Part of a small language model's weights.
Size: 16 layers, vocabulary 8192.
Architecture: LayerNorm before each block, rotary positions, biases, embeddings untied during training, normalized queries and keys, some layers without attention, local attention windows, gated attention, value embeddings, a smear gate, learned residual scales, skips across layers, capped logits.
Training: a variant of Adam for these matrices, 349M tokens.
Each number is 500 + 40 x the weight over its row's rms, rounded and kept within 0 to 999. Layers, rows and columns count from 0. Numbers have three digits each. The size before them is the row's rms in percent of the matrix's.

# down: layer 13 MLP down (transposed), 2048x256, rms 0.0723, rows 492-516, columns 0-127
# up: layer 13 MLP up, 2048x256, rms 0.0777, rows 493-516, columns 0-127
down492 102:468487481575545521517502475465510498481521546499489546466495531465524565500501500565506453470515514549510468535529503525459542482576485498539510501574569411527553531499520497413360530465478531499458497427525539475435460480550450515563447590520513485527503465524490415479506552496543522455541463468438464496514575503480538558530501518471536451550398478508465516539451511419519503485511
up493 109:420509481521492466480492548471483463461487556421547629459480533525493537491502499449456573523468485452524516493522394502541527500507523506537544569490514564521483466561481434527474508511514515508517421454583482462514502446573527459482477483484449472506518454494492528455464480505466520445531477510479480453527527435583516445473552542478527502571486514636493488469488478524516574505549
down493 107:491510540508451481537497483568513436548474484467500485527443496462502559467518507550539540520539445482502452502486466464430518580530535463638536491525548519544553454479489478444542517503467462534454478485566463501501496454523471497580549445607532489478497526538519469510498563534519496485524518506490474531497443501457471524505476458492446510543532454474527438498495542481530533477507
up494 107:538527488493505476553503547532503500462395483504499492597481442531499457478466478573480518479580492482541462547525556458405512569447521524500486483458412536509544555533554481497501540502502523482496449491494518608491451554435528514486562452462540484460497515513496462490526487584563528446539659549518516549456485503485457486523477435518509518478527415455439481555515495518560518537521
down494 108:502586491522502471495466475512518521550550493509507475389542475476479493506430514524531556523439520462464486493445494518494476553515493497594503504466545460502489492546452481495523442485457515563510572533496460539545502493457520444518455579492483470558537499505494444494503526502382487592528462517502489492491448543526557486616520437537493515539466625488494535422522554453493523463492
up495 093:504498462485477473518548487506507487524546548470523531514460475437510506565536528496543527543527509489472524541524485564567614494490506484503425498487516432453464463502464547594423464490459436517460489470552594452548508524486547479491444500536461437448531493476381465540520488511490494473545479494491511468528511521442507555582468446457511465553422575428503473504511439487469517534496
down495 095:523481460518563537480524459471506531547538540456528506515487425487436503468440526555555457564578530476517587450527506437511514470485517509436516510436526475514562493515440524529424479492533490490523521455512546558488555522494474499517510466410512478538503445481526536544458516484484536493433450507487497460542481458488486416453505547505463483492521454462452452555486445498506576472536
up496 105:442491469563533530490549482513477520541498536411520519527494499434493560513459553468504448540481506433515547460533489487525503462545483555456471488487496522502496494514494577493595521454479456496492469428505530546507515521490515488500472530484564503522524505484460407489502433520476509538463490523473612592489558475418479467530521507530502488467520458487505540556526498506515488512474
down496 104:522491485425521457476512507501481521464478510466430474510506522528420534601499481526503526627531484526483546511497492414472507522534434463456548499492472534510601481495554535509541496443456521502513460515545543557465575576530506515496518511508554516508503476536512559509512555433490498489529491493506493458525463502412482473532443496501493504490540463546479572473457519510456542454458
up497 111:501494484523530422477598511438436450513448436443433516488476524458510468527462465482510490501552539522469509482459419615521469495443439527439493587508524560508486515503511562464482424488393503448494513535537519487512580527545499492520479509481522511516608503491443515550505536451475473482506516497482514502500534541518495448512474460453493562512565519495463568488547532581505490454378
down497 106:475489438537473475432566520485457523482497552397505466516588548523542518537542463495499607536559437508479433511416519510532468418469517427393492456535511507577538424468478526528473506532472540387489523604494506473524565506518519542494463432506485495497481509470511457476510486471558469479527531522429494495533564516494493533489476503470518539485550484478498525508547521518433469479512
up498 092:547511439504515472505578480503518520485495473477493479519470503438547528508522500540491446503520466537555513522615545532507465458522506502515457487463465440527516461489430479435515565476529500472530483489469525448503491523452523566544461489516542553402490480462492545388520416530563543567524482476489478466443498472628467520565504483487482471554543503500493535531560516467568556485505
down498 092:517505557498468525527501457465508484497496420438513515486461452543473466482485529538479528526564575511559493509451554423512499526503464551499586508504432476455537485511487548489480474530531453441478469416507443462433570473567536501465521543478517512526510518525506469558486526536467522492493612485463570471483456509495556490397496492541468502485502475514521494526482482452417545521503
up499 110:531556486486478489471492539473529517513510413437557480497491478513466388509494538447535451458568544499473428533535549446478529487482489524541547504526514555457490494510483447504432466423437506538543511556601516503518494580523553487504513489511427535481511491485477471505532508527435497526495548498509518506437524515489466485498553462497470597468419443463540513527505511549508554547405
down499 104:450528516580478482507522514504526511497540476472450476505443502501513496513439558469573556510517451547503523508524518508544493551450525464525545437496414511496445445499475469443539560553408458507393526444406439518528517451503506491492523407543529495478486472481546445498433460489505489473585488460474498521523549564475511592415566556451485523469497494499476482489548540476481436488546
up500 084:412484459527487509483440511457565543510496505545472529390528469518469411563508473519496444515502529490620573540509467453584522476558517533479508529506468526517502521487450479496536470530477470518475607533521503502520512510524501475441478544500551426435525501530521526613494530484431504468503498542455489447462542472490468511558470486499479516552563507457532499516508485491535572465506
down500 083:563466454540472502468458509518494538503427486486475445572448518469540515490499500475545499535550487518467429504422483547501508551527536538476502523459501519554526465476507449432496524514528456499524375498576465530471500491583513528504503491560514544461557451407564512448495521472485461475519483526535501490563499471550455483472461512537522501443465524561536539454455520532535422522465
up501 093:501524605511428496527520521586428484463543554498510461450522530519515482501513425496476495493478530475521510528536491521537459480511471529430489522483477485417491462537506551564513496517562515599465477613543541460490504521518632511510537510508551509547524366519522523443512455500484507477534540514453507447486428448469453451511525508492447464559521540587482469526475496449515486470452
down501 093:494477380510520520514540445480525563428590481527492496571537463454442497483438478517429432494537453565488537604505466481506554515464509411542552543524559617455513457523481519483535518488434488480543509482520480508458544496431532488515532513595581519479419487468488453536458493521432481509478472517509448490416460494466470479513425501484496531530471494520472469557524415501519475576510
up502 104:511540506510520453576594512454575502411497527524513497530457507456525497502408477544446578516560532504468519495530467448496571497467427462503488464587515482498475483532461454443469478472520494658480556530497519504488519533533503536471526540537472452460574466487454496509520505447491483584494475532457502581483377463513434439491600487519466472518455567432562488532548469553442493546528
down502 105:509521553466435502526506458458459497490512492512461519455501516502519561490507466525560509514474537515463469495539547481493476454560545466499494430569488467531516364479521571497477407519538493500462535506425507478498448532512547526465458464558510521446467538513453490508514462410517495422541454545437533480552492511488450539437551489569475498488504510492560460477497502476476493519533
up503 100:422501465507542524441498503568464416508413516503501459460488529553537501495487520470381517506444458547482548584538492577465564488441489443518494550514517445545501504460529424491504491504459512441491552491562542432552507499425526435539471500528433449545493469490447467556493482546485492493440486556523440523492481449572473540574483474559512498581509563532534543508535470472454475514528
down503 098:464467418509494539527463511472461528529474492485576517521482512439494462486477489460455461546544504379466506509534468451433544457476470580543482533501485489483538526540411545553546458550489490493532475475498510481457508625473457521518486576537469474486527532441545560508441489504453554475529429531530471481458468450486525502517496476511532453556470498535549519573580533524421485518487
up504 118:493503482509560456552462555388509431493428471521582434456477486541598378470563433434526552466476450490457467463562516519475528495452495462511467488544518557515483506529476471586550495490555564481489448512469589523564521495523518447503521495582473520487512524516453474464419426532497489533505485518478544479509505517542526531505583550473501419530489562533485499464478489475510470480500
down504 106:443514486468515438535486454451516545505487455510560515431446435493497451477522479521461420468540440461489489447488496500522482490423424513498513473532396555460470478517491540524506525521519480490465479448507507508509485512543545537542537554524600575568512464550504564460505499467525485509510478514476488416485459542509527524482520533474515450459525587521471533519512515446507414496511
up505 096:497507490562523382524469563508501443488545587537515470542459411521535456463413517541531500446496556492480438607500448519499563461454515516480541491445609513514491557514496513531479536559467550509459519479476507550456494454489467529484507406509471539503491474557436473595530463493415497483479437541492522456573503520547473462524500527470477504543434579486447507476522493470504534474504
down505 098:550520469497498532454541539550529613491419511501505484513519526483506526531460478505467526491431470560536480481537440480492548493456466430519490497497432529450433509530509521482475484478530504481525507530485531522557513475479494510446499540497491565578483522525488460510505469507561552446490559534490514511466501452458528488509520531485580483491470452512525479497512430500523510520511
up506 108:512518487490536510461552503454463496542492583495442426570465538462530467473542488466513560527515480502544492460482538574534544481453432501555474453464537506508482555547509423477522476478502546487499451563488546480482496497515524536423525443456472515419508480496479502480489463568562508523486504491469485536544537485473439469512508503529526483540499497564512470472533504488458530527422
down506 121:465542567512491490537496471498432497488502438547508493478527551467472532527527550588552453504548488497482473490587506517578460462509502472589458560476499475516458504585483534487514549504500480465507555444454531473526423530486441536496506538486491556501408477516457573391562498528536538534520479497517460484560488472483462419489471518533461461534533444542468429476453482482552464472490
up507 095:530495482472471513502523463496527503484480506476447524495452512485547541440535512506533482471502521448485550499455390603512462457526437472494492545444461481498519491542540536482535495510514460540543538531443520524498543521506556516520573493500456528442447533508483452548504466534399498515478550471472488536405533523482437476527484516527513550525472465523501469422536514542574485441511
down507 097:494496581494538484470480466553481418527447536488483440553504467562499568513525543508501471599505511485411461443510545547535461528532527520497553534504458546491570422575494513493474446439512497505449514508516485462546521523534523534548512509471424519611470490484487506489493482545557474448483529518516521491475484463523467494481450433515508543482529458468542502499538512478505562473505
up508 113:500517475490546481507544475511473497494421491527457488501524474499456445495551464493481486560411559482431524485430452568454446520506552483489476439501469571497501518514561510536456485507537529533419509521514589526499569483429492515406506526521452504474479503521483447498517482552437533517465527471464508523416520480495450450515487538587466577568526504595443445472531515474572467507498
down508 110:489476515459522442485554444484520551557491525446498485475482454541518531500496516488519485470498495483445584416420489536517491483470447469512395494540500424475517521511523518457478519410464469502472501523545512491472585493508478558505513542459487424437509479530522485533498533500549545519522432500408512418493455534496493452499494471527548530532540496487516485509489601532484507499478
up509 102:516562584470490558547505489522501472528452488504532451536506516514495438452492499510489577537583505494565489525510480500495488465471498494517431519441531531529514465530499537499453548535500503539532448493500453584501552453538548494531502485414538448451533517509513509512474444537517601464573483525518422534426569471570483573527520460476549500469527562403484507453482448562480485498496
down509 100:474476518449534508430507477529555598503421454464469480520504433461519503480521482484591571543527550499452515471435554514549517463489465538440525501499542566511489483545496513456456494455474475479483530534459457483483412523494473459506503588496449493549512398453513548519397506516499562558487505480495469481490476521515515481511497561515491527455551493493503498462549513480525544563503
up510 104:494597500562490469516524480473535491500495451561423528494517477560470555534538516431549563455523552526478529551551542508533566580444500445507547500486462497524543496520574474514467476413497544484466421470551599476536535501498547530477515476557556485434431551466530407480515535555460608528426460536534472527488480525496490526527576485441554479487535518621553481479519461459495555470423
down510 111:408480501446381519512459513461586500491496443449506421533609435497441479408521495494474545471502523557486509514551492471518503564485533481531556478554449476535495458507554551564546513491502568479587503418515501486460515480515465518477550489561530450512467513563480509480540493557473459579511542475455549440430506537463531563505493496475483492510490473456515412553455509497488499475512
up511 064:457496596499385519511494487473278419500514511520424464544434472517555560507517461491501469447476444507519472488512458535533479408477495463534494488498468439506530524555491441473457511495511433548535543495454507413474524522548584453533483542479519505545470529514410513471498443507491449512485513498502514508512541515462494461540449521467515543584453490468480463464502524479500507479497
down511 092:512504484500507508510487472510562524514491497508516496486496501489487483499498502499490495497505512486474534499507519493506518532499494509514506501496506500486488504558516503506497506483486504473485494500506502505493495494489474502486525472503507485477514495489509517505522490507474510505481500479484512494507482494502510498515503481514492487488506496505496502516516470485522505489476
up512 093:537487513443467452453538527431504474526451482524472467457440528524473487468535478543501500490503483437479498473491531431503505495493480540539529488529581496493500487481588461487468431538505504522526457487504474532497539533470638494514522536528423562562514480502459462380529537510500548532534407555462488502450484406531470523471532528482560523508464489539457493517594509528480474556561
down512 094:527458507605516505522488519555468482497544496495510494526574484471466510559435510469518494500536487481576561471492518522451398596530529527533442525446518528440481541482527448510495503472525472471530461483476575475459503479497424471506467499410482484451468529461580514484485412479492520456522505483497509552542444599561547513487462525504486501446527513487466577428494519513513501493473
up513 092:450491463488533452511523475533535510535580489488527493563546515467519552531505452544489428574497513528556524531513507466501514498528448530490518514459613535523500465477567426470488461451490602545544478511547494559469517485436469434481534487511503454531550446518575527473456515455496582509465446473459436521458479499497471550467526540522508479504435513612486520503576432458626480499446
down513 092:494509527538474582459543488456524460482472478564534454504474551494436542495447500492444510454492521453558418386465526545535507545561524487498494433425528533540479430472564471476510490520478505529474531435507457474480475501504543490499490468612512505555481438497494419471575443490482516482520516471536523468557499518453543520459501482500479498466497543570457453514490508475434484417508
up514 098:534465431543498561460584539510537464507530512410521447601449503567546482481449533494492533484533466467604507470469482553484482514512506508547520534460595506436480500516507502454569395533468477445494476509454551496489464447551497503485567450505458491456457550527491481535528504572442513474497551515523541511511511489520565443489489544517536484536474493536542505461593534576566460525527
down514 102:455592565553503518488532502574454448486505522479502533502553459574471516474500533454501527482500499527502537517505531483538468458514490518506428520507538495473454492544543494481466545596537496451483535517457536440516535496457549486484558534454489561531447493576478473486545453518508557511490509535563475475500533466450561517470423564449525482535475493507464473459523498524486479556462
up515 113:478558571509517480571464501517509505492540497548492441519443502523574517486412465430472532461475585543512530469547495521549498501527568475461489573545498486540568515500541433500538484432487548475470452546591602460528459465546511533470495484441456527454556580474483420518550481514540511592497524504562480483563471490503459507475498467484541476480489570486469562490496536525508481444484
down515 107:429577487451487553490495508494465553514450576495515501503520515506491472549496512415579483573497484513487538547495523472527524472525531448467535486485482550535481465488486516498483443461495521535493445537495557503414441558525549450521492473492470594545495578497489448479558453460530466529503506513494412430500455543425475551484478533543553455520502470517508538512466532475483502465470
up516 102:505485500580595451474480504447449505531545553539521538510535542475544528541505478536539499488435527478517553611553543509544505469458453528526476458501542474523476470505516469508558497503456500500489535440461560412516607507438494460442547458540444474557502498533489508548481409581518526537484430565515478501499466538510473462539462501478514490530448546545507434413574514502501523554543
down516 105:519544512520530492501465482478471464512458573446502482571466553515515489504462503488484439517509513476521485422554581477491506507525470474577524464525503507560486459508493545551519518509500474485484523502553539506462504494499486507511566557501551414457562539493452462516441482495536459520468431451473488419475451496484444508512501465545560445548492506560484448464526448438478521472495